config.toml
parallel_block = false
init = "normal"
init_std_down = 0.00973
Each number is 500 + 50 x the weight over its row's rms, rounded and kept within 0 to 999. Layers, rows and columns count from 0. Numbers have three digits each. The size before them is the row's rms in percent of the matrix's.

# k: layer 5 attention key, 192x128, rms 0.0893, rows 89-127, columns 64-127
# q: layer 5 attention query, 192x128, rms 0.09, rows 90-127, columns 64-127
# v: layer 5 attention value, 192x128, rms 0.0734, rows 64-125, columns 64-127
# o: layer 5 attention output (transposed), 192x128, rms 0.0671, rows 64-124, columns 64-127
k89 103:497490505486408472463498510499481576501597484564585481515461496449566500571479563482481532462478554349377515567492497540448529436430508477489459505510454442606468575477528530445490454479461613
q90 119:490501516482486548531492576475406467447423405468432607461469428457481538598544451492518424518559574532444492507442417519418518475456560413487484507490414470550495513419505499444594494472478504
k90 119:540491549543472548465442562527567565509513394523485481422486475497465598512532540570435538553405529537507597451510459488486501519385534501484485463441491510394470551449521502436612482522514387
q91 112:446407540529444451517455465416513503550603440610497548473501539451470540453420499472425432424467397501419507559540544505489556493543564461474506536468514419521529502603413475475484522618478602
k91 101:465516458517485534496471486446536551475511492483459466511515434473517443507492503468520462577537439554511574563434536448470502593599577560459521483502511480472510561566453507529520513434487499
q92 114:514502407461478453558454490513516521453510518472459590456533488494453528509519468535584585557404642501434443436587514494557472542487438502446453477469547537577498561454487555531552408475483401
k92 114:468526419402488523485475482595418480480503518463466553461480544492581479589520558462508453531463527509462467556481549528561483482467485522512493533500482452418539525409498541487532486457512601
q93 128:522487443596512531504547579562449421523472517464604428502514495521523519452459536476490505489612493460563554578538508601479495517489379366423490518473652467488464502515522485548469432524547482
k93 126:570500399517471481553491479516571420478441513479571483493515567506381424509524501508472520481602446497520525510537560450390493526487512494505491476605547510499488406417469524412431405430551467
q94 111:380490577475508455476499432476577553439541517625439539558527430517472565439548530459563530510505507571564516441432534545457527492495630491507536533443439422451489524544490491444545610507567541
k94 114:454490455465535540520525579463454480504440495464428519496482450507490572438490543460500432493416514502423524481590452465556474608502589595477498432467477490544482548476476487507486566515480567
q95 104:528489513492503473500524570595508571521481457415459415483552446445490467473510401401445545545552447535540481545412461523415536520445510533545539512560410534498499535507391580460582469575533570
k95 107:467512571614419603530555476470470526498564453464506374526504441537484457394470502489492564345428458428523495463494453471532534496511498512509456447558477465477499476596536451339489529500464552
q96 046:544463489484467461510530480480538489413469476473431442479500525491531474468468512519531468636515461544555511509534526383516564503499513511548478539624524542513530485490485474499435442493520408
k96 067:549537525551523447523526541467570586451560430582546522542443457417492390450559537534485474462533513440552489596547568535494496496458521562426481528522504483537521421471502556500447510501468495
q97 061:450506513504424510525473620402395474499479470459421464483538468461453480503509413491513434508412446531497491516437598428522477492517515571507454476554479556518574569538600465498565443576445454
k97 060:481524480538527555485432492515551451549453479481509521472441518450525579474545534475551484520561536552491629568547528519482557601446493531507529560462509458424519460439467573582484530510535509
q98 064:502512448452403466420465507422446438533470529378609507497494451481522545475517495424528598470486443559538467512482608477560504582494492509473457461529496515424530485505570444455539449562527356
k98 061:473474508533494511539516513469506450507498542536658489508525574495527516463511520452527432608462547599535436469520559468416567471537429412446540487507490491532472592516500592507476583575388480
q99 069:522482488461515483501477471634529469467559459537457568489587604503509444457553548465433494543492521395524537316472438466534496516513449512488474543484495508493530503520453478499470512473465634
k99 080:593554535481393502554501459538495515577494491528509517521544440444402409443479481498483493423546428522515542548566518465439510546420623523508413414518425540528475465560507547510469450470376478
q100 076:488497558501596483424571467593585502431548563441475597516489556557499520505534536593468582433512478387455551433553401510574568494446490503497452511487492433536436493540418529531461568482506535
k100 084:510487404529430418535558481491571496467515465566583494512531435477479462477522498492491511443455488421484468478510505528448512455476531588482491504507517601605468474510539537554469476462430463
q101 081:493438507488446495428496476501598486439499539475472422536543478556521528513493507438518573390465496450571513441538465458488490541542589543485532566504614494624521501487474430515548512574514437
k101 086:536517541563480524427540490567570517529567480570541575517536470534419439510531493510443463483501493568543477540526534457396617551566592432490488465579483506456518475524439576442472533512468522
q102 086:431613410433429610537387522412400485471559537465556504495623543436512460529558442445542447422463496573498514502573647446561473543577520526488507502476480553502468451501553498537564485526488510
k102 082:553515484512632513493440540482485529487485555442461486558383609522547561446505560540560439561548553565544444501476499498559524449446436546552444480444519475406509468494550451445448437515535550
q103 093:539472481506470476543509526445546443496406566544490421511525472542437522609417386490497521490454429595538445509450556481490453490516501539567569561506556492614534575500510451543445434558527470
k103 075:518491428519475562387478505620436547508482437534555581378500641594474473582556435472524461526466479506500529528476528523434553507510462505593549553475473506411457504544462504363556501457522525
q104 090:424501367475530432512468500444497507486596487477423528499482478563537481467619474484444441427513445505555483559518464549474524511523562531466474544452498435443505455569511466516524526529435503
k104 087:536448408442497346455434520498518450453447564534450510502516502468455500536529452568546505499499574514463453388500633464542437498521503507493549537542547558520457485332496569568497407456501545
q105 084:482506490451463623577485604477465438499502499453501511525609471501578427543507401470525449473410491625519471621467604582423513470504604563556520508539525547503538497501510465495576512562439485
k105 078:507555480447549468504546475552468467415418574485572561557455601587476533533525499585539462461499485475578457430573566541551543532427464535514527508525498487529524445480529495454458483514585545
q106 097:476443493441565554525342498419436467492602502536568507442531505500498483431583474468497436455523578517443522405524548481500486594451587582453457506489512453449512494501490557445557528499513427
k106 091:563456477489498551536541447475495489605512556582502508524410548477603568619472505576524497479523502516541496469613504515445492501458424465552437485541565493538385482459604459517454547420583478
q107 092:454447456560488422486491370507529545490534569523523517486459499463396490544505590494437567460600476461491519416524399385516435507511455377490472591453507468579476451572484453566410464487504517
k107 110:488511536516524382504526462434582454591531496480536565519447405493485464477468445546523524520538402523484523532493605561490513486528490560483469451487497547535541477516460519592483512534440570
q108 108:534430433505455428464611475526536473538596418560505547529572502459443445426459555467482519481551489398532461412499540516489437525567449486419454527483535546542477468526521505599487437469488546
k108 117:448440437456449345517459411540546436516537524515500551556419504434424457522488570510517452402466450356487427544524507435492506560500481463490490510556485567507526405539481532553470445472377537
q109 096:493476517568435424560578491512505464482456533522431521536599513538484430558450398534555582499531392557482505578512471411514461548459487496538523490596423601572492454469529500545522569566506469
k109 113:536528634488462486501619483522560541449485523547529564516504572574532610514486451541498542474592495449504502366413545538515555459461498515538436507520484503531522508536596451422499478479419486
q110 108:540450491530533528484478484447445494512556502454470537382424521454545473440516503509457427571524511486412519544450577509453538489503489635466504462547520468466585518546408507559534499471460483
k110 116:656467511487537423460557461537504411520501549511559500493461434466450578479475441557488467618572518404517432553590551470574418560422485460493462449496491597478489457499494484465495389477543445
q111 120:493475517305495441508456524479398581449491496420583490500510485529492456455519484529510501474557547510542549468516528494467508522395484486441490580509562432425488555494495574523523524448587544
k111 117:428514503436504547530475502514510544533469487382480443466580414558440445447612506481512480461474430596525529445538485488499510520483479431549526459466491479502518530406481493407502484479542562
q112 105:461491539461496592531542595535424541425486441403538470531487506551586467505484496510508509542498515427556553542521463571442533530566566464500469522488517491525540534562462430427628506404427506
k112 110:496552647470557461511558529463503458548530400507507461504424460481528519470566530542516517396477435456553518465520517546557528491462545569538581450437509600576448531507456476474492536460434510
q113 110:502486410589565455497475490571451506493442421460586461491526477468427495431561444472427513543501491563515531454472518516576445562534477540439486562483481540442615508504467499565551430516520394
k113 106:502481403578501578544507548471475472544543501398516480544477554485461426434501528480438562546572477519537507490440483413436462534558499505566472510552517488530541426550504492476424357510525635
q114 102:463471531488585478515458459544572535501492559518478539444560485515423524498588498626470480435636502489491477550580423489505494467430512377542516471497415522498450443496605545568513423495483559
k114 108:560432545535503439511509517620396555482462506519507583394434533515553483540502519508537497406541495461476465481540464518452444555423483458531494569433456453547443431393569545505500510522417473
q115 103:397410569458501447586579596527464441534542544488423483486511478450541495598552475523477396498579388477467601535447415477536457452492559512544539424448412484450542421495539506449491526500450418
k115 112:588478524520532498516468504516471534475505524512562478501497456517520511528525481482496568526573480558490455530480422495583477567435524467495450510450490557474480466527580455561500525542579347
q116 106:525466461496448439528499455523455482521576535552479500497512474480615537526469443540571503403520525551472461563520556459561410457520476566505465428546541518493481437441528502500436467565583458
k116 110:557542539440480402514449478570508496509531541478444473521539524518524530569485467544515589619490584534467411590493576501478376483513455551530441560502482554508504503480544466559456524505492464
q117 104:505583492580534539481547536477458433501416534478515455511569450510534586524467432391413522460488570486502525452514510494538450411601494444493578542502533483582481504508525423556513491496514367
k117 110:509497478508543509393581558561531472478455493499457463528463486554458476490540492545561552504545476532502479533513545511564424529508447476583466462556533659573506554449497534558462464550532450
q118 094:474440530635466449543490504479503567589676568567416485533531495434495461471483547483453502483390476460533488536570456502524502541509418497487519461517464496513464531591510521538482564467474428
k118 096:425551519581510552543612490530513535444538463559492552536533513505575495627441434531500463567541559564456477579460519498488482562590503534517484469516570440458465511492535516517509501471441561
q119 097:489481469478497459466551560520558347513429536511537512557501456529521515532483507496474527456515546432517468537474502417494474413529486434452505478376568552475482463481499460502495472433543495
k119 095:485400527409517528536492527525524410481459514497514601493501504506456580568543508530518546515544480525417552573498456488585390518443461540510501532493512544528511458448580508536435439486545413
q120 106:430495500471464533511473477430487488545556495525509455548545470476475442453520491529499523474471501425477554525552521514403611598551471389492491444550533496567479497489474501564438517566446537
k120 104:480487534541522552605558560541540460435527445449542511483448550487485533536512453435461449498637477534556548621529488558458406514568449567508463556476558540558427550516449466482563516465457568
q121 104:546474552513405476538559537547529539548551400532401496492523512478437509429372504490505510489429453533475535452481474516460503424530490405459480563498545534625505593473439475555464519646471548
k121 095:468551456555486566482534513526563530512489506497453431458455523466536536457471476513535383423502446535498535518462552483504474562543529516573472446610530449504463502498459443504541494480562473
q122 114:492510510440507519518474454468479529585588473518428472522478429450638412483540509508533595596480554536590501617456473496499455489436563549481511491534468481431452463473527581579505575651596486
k122 112:470513493555456427534503506530397508534548458555521532566530462582517501444440452512559544470386552526436471484544481517582458478540531559464462538494505497477403511564490428508522578514464598
q123 113:497531449446548452484374472541538529557507532590536441521483422397497483441469541541436533494430587490536515499546543443445444469539470536366501500510550455453395547525500478557492536492577453
k123 110:420519374564514472512456529522452478435543502436558535492499508457495450600478493490449438457449520524448538511489537498445407464541428500437500472476498431442508490467511534574525515462525569
q124 124:414567592482455500554497586487441501448478485583421530484488415489493584480549484532541616427503510487472565478571428464437483596555635490562521537489482510500408509528470478512592543580554464
k124 127:533485635486493503527541535530524474513475434506499481494540445490546568494501493484589535521526491558501543393530501464463414505433521546535539520476478457464508524432559499543526538493502493
q125 113:440523492556613511465536502551462489581349504546457501542529535402439562482561552497596486478463591494514522519560459494435527468493447400544445463537413482528549566474568546446474492537471425
k125 119:538540434512468569482532533522383528446489462537573455433472561559432446423486498493441418372484549509434500498562525531509452501523491460506479467514505524492436516403522540494532496493494469
q126 107:502495565486564503453502446551482531384445532486536498474521520495492550529477497474496536464540477528430510555497471500467579548429396400489490525387495480455422444474544509401509513452495565
k126 100:574463571460420544561448502543521554409405471549513583430475585478452555431490508523491446475496459431489532356533501531444514471417512486540561524459438491566589517556506589410471457477435464
q127 112:423469465477523541583420521518444485494563477488595510525422518499567425473575551529490491537503536433599522454596490509491480597460583411493441474493573500510563428516519533581565402459485420
k127 114:581479506487502553536428527527492505531505431478609505458528492478544496520494560490457547534517589531549592500405517463514503493491528503500537571437462474400469465500448447560503506423481592
v64 110:459494535461430533573490518449425551523483523373517481559492513507542520495498528517581438423499419516389527476568520497461546467481513446493458515482562469466575565638502477502560551421508552
o64 110:488562509459558445544588437514605408439495589500476470521483546599482536513460526490460567460526483546537458541444442559515456517400477461589506488385485468473402509514548445424421541578465519
v65 088:558554500443642506438500460526509486579492528563422507480538464502489494500493494484436447506507481535442471487394471556472467581476424493365444503449454493526437523555500591398375575584434486
o65 094:469496515549425541415553519495466604490451594481496553516456439361370502562569491534458434462443522488464519485568540467495469660479450504471520421429508537536465565554552499609493538581523445
v66 097:529504430498502551539568514511438534470618453482510459445515512504529463430542525504440567614477574566548498482517455609517561515446508489543508531483559543473412539557613504489420597513385571
o66 098:498453482476462511549471525389481429559521480558448511505420581463390516538441482443463492566492475588504504513535435498491567392596526611459560449561572498500599493535470495455475487514502487
v67 102:443505515512585510492502476410548400521459494479538552427431382479591459552464542474450473537655371505482475469496522547481529543534503472502410505482374450534556546516560496519539452512550531
o67 105:489555516535471482503477528493532579410563575505508573418511499374399460495502440518559480553393503601453459500502574361533474479449547539507436506452466415494498529529519589481495541516542489
v68 116:393454515462495484546454534597509498507480515529498480434534487493496487474498419578512488494415484454529548588455517547444469476566477480395456537435512509426410474437514363494560466447475484
o68 115:564554522582562515470425531476532525476479474425494585499495468583459485576587471464451525525560482503508459460516439504567461291574436524460490531475469546504463410488581487503496407475484401
v69 107:514528449570530505497476467458548465610531502442495592468455530494441445450520462581562535432433396433539578532485573529468508450537475439458460538508491468499496475453561468467548499505553511
o69 110:552513556553543549485502481466581577502648431459510590398497467491415549599529463488490417512483503501530450510451593423430487422532533543497461471472465549490464380434470459477512408564414409
v70 111:586564463487442480445544462453595480552551470495596608450507524572562419500530490611465570612528478469577549499459512494433485493545496438517516551502482567493495514376409528500527542458537577
o70 112:484511534490543420476493553482503539570522504501523512408467508475490497574508511573545366586474497577483530559519567463423534465513621499548449482564499570505572477480486479468518421476493448
v71 103:494413515506484526458529434462490545570406588432512393549505512524461523594476547462443472417542443570530497659493535461447496542487539414484456450450526430568554456514480493526493568435505528
o71 096:519488515389513444570510488554613546467360603487420463485515494486455600517432458540535589468482449471445597479489494538537490510574497449490507500384450532472511504505572488508588594493429442
v72 099:514542536444556529445498471580534467552538551598454581478464480504431476558512476625441562543451414480472398527551519491479501487484527483467454507454492470441481540509511549498617439611515532
o72 096:467478570544492511413556574463546591501440534561517522495485512567486511506481501516547413516478472469432512525428474508473487552505565581421509532373462365458505418474474517558528561514534397
v73 106:551443485522464521491559396518622440553559506495453492490466610538489554534478487454497500497464433534550471423534463531588596541432533501554500500518506436531571471531555487494478524495538504
o73 108:501462497440432495542481526455533476518562480512425437436488473341557574510452501499573492526446431492481562556461459483414544581495613619459472507527554507401467426421476529463496600485525506
v74 104:512463535526474487540497526467453621545485540477448493537461578447446532449506512569540465543536482463539428442609548590508466430494543491437538530541546510458556494538499524414457444444478479
o74 106:532487580490594476455510500446493478427530395511585537504431559534519576415438437496506572524528479545477479467425477544531503571531507491446462486546492549587480402426515458609541456505469542
v75 100:408570468452484514474474421510488516485509551611423473522499526501431585488483480356444431526572509472489430511486518521504531533508480554615490473496451412544527540507481552519533464521463543
o75 101:495461575545415525509538521576496566527516502590447500628564413390606448511481520523501515426462562472546577532606472464494511617430441503479556515455494452456403599580473513572494517509519522
v76 106:483529390449401529547485505481462478446552555510451537467443533453574509417486543484469471524453533591574553461519437498524519424453471461594465623475506564428571588467475490459545447389441516
o76 107:469504505404483439518518563452571516480490435544443432431524545511524475490531484514509557524549430536508525551533474485461543441542561562598515431442574519519511475530499500442497539492503534
v77 099:467600505445565511510488537451446491396540471512440466526516519495479495517551553490497563502563539562570427475479477496445448625508494549579527557501514483510634564554395548475477470438466476
o77 098:484497483507389427489515553520516415515550493527589537515522524545467546531469504483517538528471568560515524478508494549542517538472420479459507436471507555550547509505444462588503551536633649
v78 097:478553488596546416502513564515523529472558561552615506504439511502523460563469502486524454480508519517481513527555410480498568567506450542438519527440481472497492500612549478546408583556459516
o78 099:480490527571535535516515418461434525569478672430458459505484443447527538475433474518469480528480438538479516511488485460630444595459437477425418438527555511557587402393517541455411550428493461
v79 089:495596535482587512505472409521438519624494517509500495464540547513460541456457572537509484366497543528498479414496557479602551483508457458538542487520478522516476586559437471488535502525426483
o79 079:491496464530499457494476499559535479464342402537439439470464464437432483510502535564442461512546515559571517526406400483456418539449515500464507395516568513528484568506446570537467514474558517
v80 088:422575530395534536515547517555427438456536450522440559553507494440577505501538474576433610498478525495440543540538515570585523537506575461499472533533495495523500570538546487480528575514468470
o80 087:478479406651455469537528539451512458533645496597468556474492492593416558544516603506424514597506530515574411440476498472549526400554542535594522476500509408466515450481479455448413502547563468
v81 092:451529527597513512549566550472616516435526448542505471538449556500576543547448615525516538538537519529487488482545440516499486520480470457545482458542551477515569445416471557537586496500488443
o81 096:527501363509459501492494523591558482488483511514458517461511514446598503531464525552551473460582404502515491605444562622508467428459529534593478572577566483456428492576467492511512446531540525
v82 109:508577506483532490428570536446537469519577464396486509577539575535484429454508470508414574492502425561510481579490541630583564474468514511552573515496484442456548484461523587504452588537531478
o82 108:501451392581532482627389520460478470636441480636457512526495543398515548582485554625504520572493548408483508498498550472458528410560504480474496475523482480527500456469506526469517513457505422
v83 099:536495534511467555581469488463443493508499447492509506498417520525409523523508454495479411388520555488490495573504516425441496497451459449645546606489470405441515534572489564518483468472563493
o83 098:475468551504513488440500556441576563496486441565534523531559541470592494516378498477490599436513420450415609526460454539474537570478515462455546468415389503528510507467447545429553508532469528
v84 107:434482442454533529511608530518534541498522555516504419519520502516492480521513487480489343547513565487475450510344448525505522470481497459443411416504492469535471493441459478451570508548429486
o84 113:505476526523559556448498432572473601516510519596488532593533511444499440538577559526539463347473452481558518517630530544545526451508452639507570445529476473488453552488484508533510509419540490
v85 099:527520475522527556503551387538430484568497559480420459495444460501519496482519589513527483433410580533553565411502613457543512505504532489605527468581521536469456488555516564527511521586614485
o85 101:536426538416459504537495493546546482526449361527486435562511423570489478496492549463461444473467559505483490485386474548485520534556568583465525555496498416449583510478457533463570430523465469
v86 093:452443558475457443459510483460552522526511456575518490474586586446548524519595488600491541514468473452399533540585512557564451474501585454427493454543535460548439512408581444483533457489461456
o86 093:441529450608562520511484547473445430498668445508491495462413432583420517519532515505486520525513488479557477527443457516529531530530665499479473580450487519447493449478496490485524534545551395
v87 093:558495471518495465500525502529397528419468494452438529487475608509514482514507504434480472485434515527485453535437495611540501524511525473555514491522513534459455463586529507482525470446475477
o87 096:496519474485406544468411487481542495494347526454572571547525509559563519433496488471555551551473621540539478525473474463493485417446452551489524500540461482494443542523459527498553517513524519
v88 104:541464533492502555497466556451462514468528546507501466402616432485463499599483494524574562480619627441579514494441489551490425534487487462586549474521441495462553524448487569542528556510457505
o88 112:507472503584496432481473561547450497518533559546544420538470579498529438547460539548514602436544438512540493515524570541640600370405434443530518504531462470575476554514415500498614456447454492
v89 104:414530516570429499572601536529500466546503498468524417580529628497567446465444513548533513511485538591504537490520376458479387513562473554477533506501620546511440434444548413445519524478434535
o89 105:545507451327503516523473440510490497534537553390499484481465494518504469497507477483490498477503475489511465529479454629501446357506454523494462584492572526412538419474482505505359481415469445
v90 096:465424488484498513536540482395521539530442488399605525404507415442533486481524513535504471529471560470478487578538527423465493559493423497421476470502521465436435532523465490475482443560412416
o90 100:554531521500445510446529472571508483422524399507422575450390544522467497525532558477544491416515436458423536419515490553533517485527466465599476466314475565558525511537519519490484553491539484
v91 106:586565501590476449474523533529535562426502520399621562529489593507562500433573478536565415517540446504444487480473524483513562452539415544455563505501625491428501501475424505515532615446548500
o91 107:424510489497537469493506416431454497560456525519505567502450518606557499530504406530551448481494512527577468492446493511385474452460478493557529452498534615566505435462508457447459450456486611
v92 103:514510516426521530453450508526548416599564473522443537515452454494456563554468465552518565526500507452495409515474522558494424515467504512513457488466534434507420524465546473454525516504577549
o92 109:548592581524454532489636535459545555466571436517523497483455466467441491529497469536487416558521465561457523549588427512500512451523518506433484541517452507404438428480497433591497423516488414
v93 094:442496535511434498482492532523509631432574570491603445451454525560530365568479518496551412516459503529427484356435415551409508530460513559485511526501519518485550477374555519497486525441506503
o93 095:486537503491638472420569534502469523441494521499568516400579521472482531488525421509449573471411461500491467513578481468502566492579513540529475520548552507582510413508399523469551516497554528
v94 105:496434431543489485476518482489532479481481514416577521506461444537469587479548452521556431533536514542390576432503549478465465487518446557408471500520541414546473519394582484516455577442533538
o94 106:495498467532496533484557516473488511424563504487463562549493514541488544574549443490498513412495522515532390418557527484451504406537466516545470493428518586503405543455431435515533374540470456
v95 106:533576572445551471552480514482584455441554502409487585548600492489543484466539481526533622552464538497499435439508481512596476460524440506495533602537560511437444552493386591441616554475454492
o95 110:427542436646489483495483502497396499638510489582542485510457533545559457495520506579502445529531508476538479533449514596523502440422473489476513431600530507553504434487487407521429535466507558
v96 099:642549575551483535548498495474449540485477505531532509418476478477434508564514628620512454488478449568547524533469567394432494532473440491599478547563491435545508434543506461520483505459548500
o96 098:438483516477432389506497584505566544490506503464533502506475529589441496456392485543504574383574420621548523548463544574455493556485557420475494507481478512517558495481444561542573440530554516
v97 116:511432513542534497464524521480538428549521523437423412444451478496490471501521549505524505550404465578442498484440483382451573498529451505446482538491562477550532423602585523451540470490507453
o97 112:438471505460442582457395521507508483489508548436518613474484499501324439433520471484519483507493497511522486526493551565501445527441446539401464475521521498486402451501437558484504485557558514
v98 091:428450503487486486469450578464532396512515430587524547595507609512496548542496577423499577494428434517441498572453519602571401473516501497589518542535480596547491512516481515514488459506538411
o98 089:470550466445515477476517534466411458529508458405496419525608515438476445468500513572537371525462613468539491559475472518532510550403457402422540538584452465350446381556446476471451566466503548
v99 097:476494491457556455502509534455529561505457534390535497368481429447441516477474476473494523553391594506563555363467481513533558500529490498504507508493544497429324485510517465512500436491536519
o99 096:533458557625478516444465536514479477418554540556461512550493409463499440487519522493479548561559501492431494477505536485498566386448448513442353453531512516591523493486488562453544455406487460
v100 098:566406483499443497448559490524499543539471495500520557477529556562491538535496583509493467456514477452451503494499492579563539487562469478525432425528514488612509478459447482525555568531564465
o100 091:522452564437537420546612504546524491472477473519487481522432457429545579512425522506511343389413469497532478516464541557485523555401559490586537525538504519383424438451459501473532512494463464
v101 099:440421509496537497447521496537469484429480539478482498540456399518561550524426542484528578614611536477482546494528507471529512549540551475489461495516437513526545517512595508498520517479521545
o101 097:587554510467548516502517533452538482479527580488497394436500415522468564444470425423435510628509510576519424455503539494603504522578519530566435531468573425428553601485502489502462429524420420
v102 107:521401546509509498552453443445510413602435525473562511403588600523475432490457454490521504465526412500525448552471539513420491491565415501435556549477439418527478384425541520530510536484515448
o102 105:503500550622545492549352562434477570491392480396487525421519494442464539534485353522527558537524520506505509499426532480515462400496458435411464552541487615538442487419543505502561543558461512
v103 102:596402528529560485498435451599492561540498529538525499520546574542516545449494451508417508469453654453522490576409537561464446524462468461489490480497478432503429454544518532497514484621461437
o103 105:501448460589414553457464503488511519552315447513439511558464412498546460516511561532568487506521489416503569557457478549575520554510463467499514486473462509476471522545549512495606470460433511
v104 098:523502516564440490545600509508421590570590527471522416540484523514576437509433458433470564525487411501550603545559468521509582494500502570574493526492402515502509635525581595525501517539535508
o104 099:535454571515515474580518520506495514506453467514450500426476510426557488573427594554462549570529485487410493483435472486531513329452506486558467474502484392438509481447433586476438501523481541
v105 104:470503512451497566537487573538415554468534526453509446536475535442520474501480419475468475483552529479598547564407493514390436481565449580501487443433568484469425461469514521410504514426434438
o105 105:538476575543497519489508512581561591504435500501475578526459507591434493576526519465447524521492542441473526516630498568537509336527488413552503473447485487502432445509566538504485383447471520
v106 100:382436501544614474521517602471461549560497524456519464624575418516511502427489518512588464553476441488531494475472434528489528530492474553469530463543511491515585469560449481482471466447507570
o106 094:655552481474496524462525390535466498472651442488523464482436545377500587479538480508418534529518546489550437495573473533518466498548421492436499546541490516567457448519489438490475472471447457
v107 102:492445530479520518499542529479449514494484548493490505596518429442552474553447547460530531511529544462463639443542436484603502416511547464507487448494459469450598487573512402517516417584464477
o107 103:547490476534488540517500427537425458417558513534534350502527451450549464380482474510454529522612462451492452524423484520557487515498481569532456510570517375489490498480531494438529583451447489
v108 094:538452514506423514522486529535522528513505539530532493463517566518472451471480484412499495533532466518477494531565447487438509497439565473496539524472496482559439448495496513489534462557443478
o108 090:427449399575557473519413503485541433465411608480469498524486529503545534538478529575549602490545463429550535526478528519461527517468486418572487479445507484526500480566464575577469647551531493
v109 092:481539509512507546548474529485454444547467435559484522408513535511466446580560450583539518435536605495430444404515446473486513449504574492503472562582473486496526505503518507467602583534427467
o109 090:460445493542537514438547523389483502483657421518544540503502608652493544425453557445552532453505450506605456444402507564501527508453549569440592494546483530508532509511450483450487589491563551
v110 096:579531451505449555515485432365530494558536409406453463552491574564459489412510574566588554496477537505573491609448580435429465541504501455578541491500482505478525462467399525530520525463522531
o110 097:561476442354475450504429493540547487548476412453513470444459606484472494588449517509536441481581509547516638552433512595495528445535575490505518514587470526495562439498517454473490488517453470
v111 095:505466475460459484589463573535419546537433541424469419475504437500466484590479446388514465462410558440485511527561530455584524505471469550463552512514558485506500540467431489479546505564518511
o111 098:576475497484507547530574435526475448429375328483480445462431468534558548413489569441483592488560519442530457416478408492496569484532428438567512466461509520570535530482462527510519565502538544
v112 094:506545518480447527424484468492503480465542565496445520458467505467427418526520515450497552451500570507530503546527425473501449557546530531505540454466512559412494521542501438506467539519507540
o112 099:542539589401495512555538473542509554498547560480530470475454439544436534538439443457501444573452519491440585489517473459524471462548469547419507568462506486556549389407514572536478554464541478
v113 101:508484486505538546492459490503552431466502478523431530601357522578430442527505476560595475485379418531462504478496550519445526559473505552505539418519551448582530465536438500384513516518515521
o113 108:513533480435510524486539428464561513548531577525535609538660515510473485572513498481551472400452555477520502488563538517473502575498465494426452485583457476483411464425479548500451523564577547
v114 092:478507610526501492436448558484453445468527526471461504541446490468485496562552468642522501450476528481456519564454544527386455459480508445537504552500521446475501435537481534522484548555519490
o114 090:479481478600520555494460513503553576566477593528556499612528600635486481487511530533551521435584510429510457506498593536557445616425503464453526515466437448567468520482529453522566469540463439
v115 122:500509506465508430432528525586487564369447571488578527585491552448553519523507440551451530515541435469489511557506520565557502455531572496472522509488476455448536539510462456523460527437483508
o115 124:447518531624539467550448496462528496554404657565536525583558500591635536446491534539495537543506467447470453472559555464521460547470515426592496508444483495538501545491570490481558480494481469
v116 103:535498480517549491459471437456415543480482513514455570453481516500492548494506582533448486484507493453528465437427557530547444455573464412522488488510425468448515545598524539512501575455518489
o116 107:470559592507507492453539509427520476529369454541506471503527564489396476506479455468478444570480542619578470545499537560520521542522622538473579491506436520510486553544538511446556508528435558
v117 109:638480497567543570497520424538546540465578511514499415458555536480458492475566479490537460482485544497536476558456467425508506505481464474500468458477467405464467452421532691490481538563455508
o117 119:416387441637451576502425555516501542576406434525461538512482553488543510607528494486540491395543475528527541482446545604457545404549516560565565535530494489578482478488433490589597462568490487
v118 104:470531531501526403508443499570536438452488399508470457555558521579486545465546469498506524534573503523532524460586516438588441504498539578526493525528435534481563484527493491502405502523507568
o118 103:508526342553515559547414478495399513543540500532511466493470485449552532529492511468503573596497576497475463387503523463509480440574460520432474525611499492519511431480528465570514487482563482
v119 093:622496515567469501475504495498517468507435534508482437370494551519448431571509577509511423483563478561506430478489558489426474503511463504495409440473544537492456502548488502625509666569562532
o119 097:494439420392437476502484414501526548480381618395461526502480504563457451534464400495535483397475451583519481472410551474444482471445527553516530567476523496497549554504551468499569509481507543
v120 098:518545543458571461461477470579518457523452511551445435479489489466485454492532532477496463519518477566391500518537574527531565529435491544505473513507451479595553502510575608513418490528479508
o120 096:432481435538447518533477541444456507520465585529431486602568460470445482564578519546443643462499543490548508475467530457501490600507496453536504524406542424533468591592502547559532551626540518
v121 106:537381498534462568514508479494492511529431467443436520466481376546511585485487600501519610581460525462591529500473506441596491546483537412484452401492517502583474485538531609444546452532515530
o121 110:556426447435424473453513571481523409422477470540467450437415499373398518522425545444502519488575490572468527409477551525532627494527520466570390503535453396467515554521435472532535461527432524
v122 105:529445491497459499543532515396591487535549549479487540434505488522411385451477546541556457466460531414396457476508448472531538591465491531460533465491579504503429483465556483507480558573473472
o122 109:511474435523515516510517467534483447444538493502521497502424526486450503625535430526480464471447451551480546471549575506494476484506376574534506611543526476581506462416471496573447545531613424
v123 107:517576492534443472476434603450523494537451532564375553495460533497453435523446478469416602521504564558522499485409590501457489471565471517601526504477487479437448505469416506514481504548534515
o123 104:539494559441398455417537508457534528495400455495530497496482417525516440515477482532548486543543548497412544454493548438484469417441478511528441527530427491465543493488597527536569422416456465
v124 105:445563498519524524442535594434575461474484460521582554514430415503545488418484535494489557525505631496488494463430471482450492514545502489508529497477611550438483498486425427491455471481500505
o124 103:466554504442453501404551444504518486473510612544440513590514559470442472498512494478565354544461466486481480541544504549568500492374456511502481501558497529502518493467534511408388518445471570
v125 101:496579478525487470526495527569521503532508438426570508551442513539567514469532411487463439590357507531566517478551403542558516469485507526449581417547565544565563520560475495500506475467442519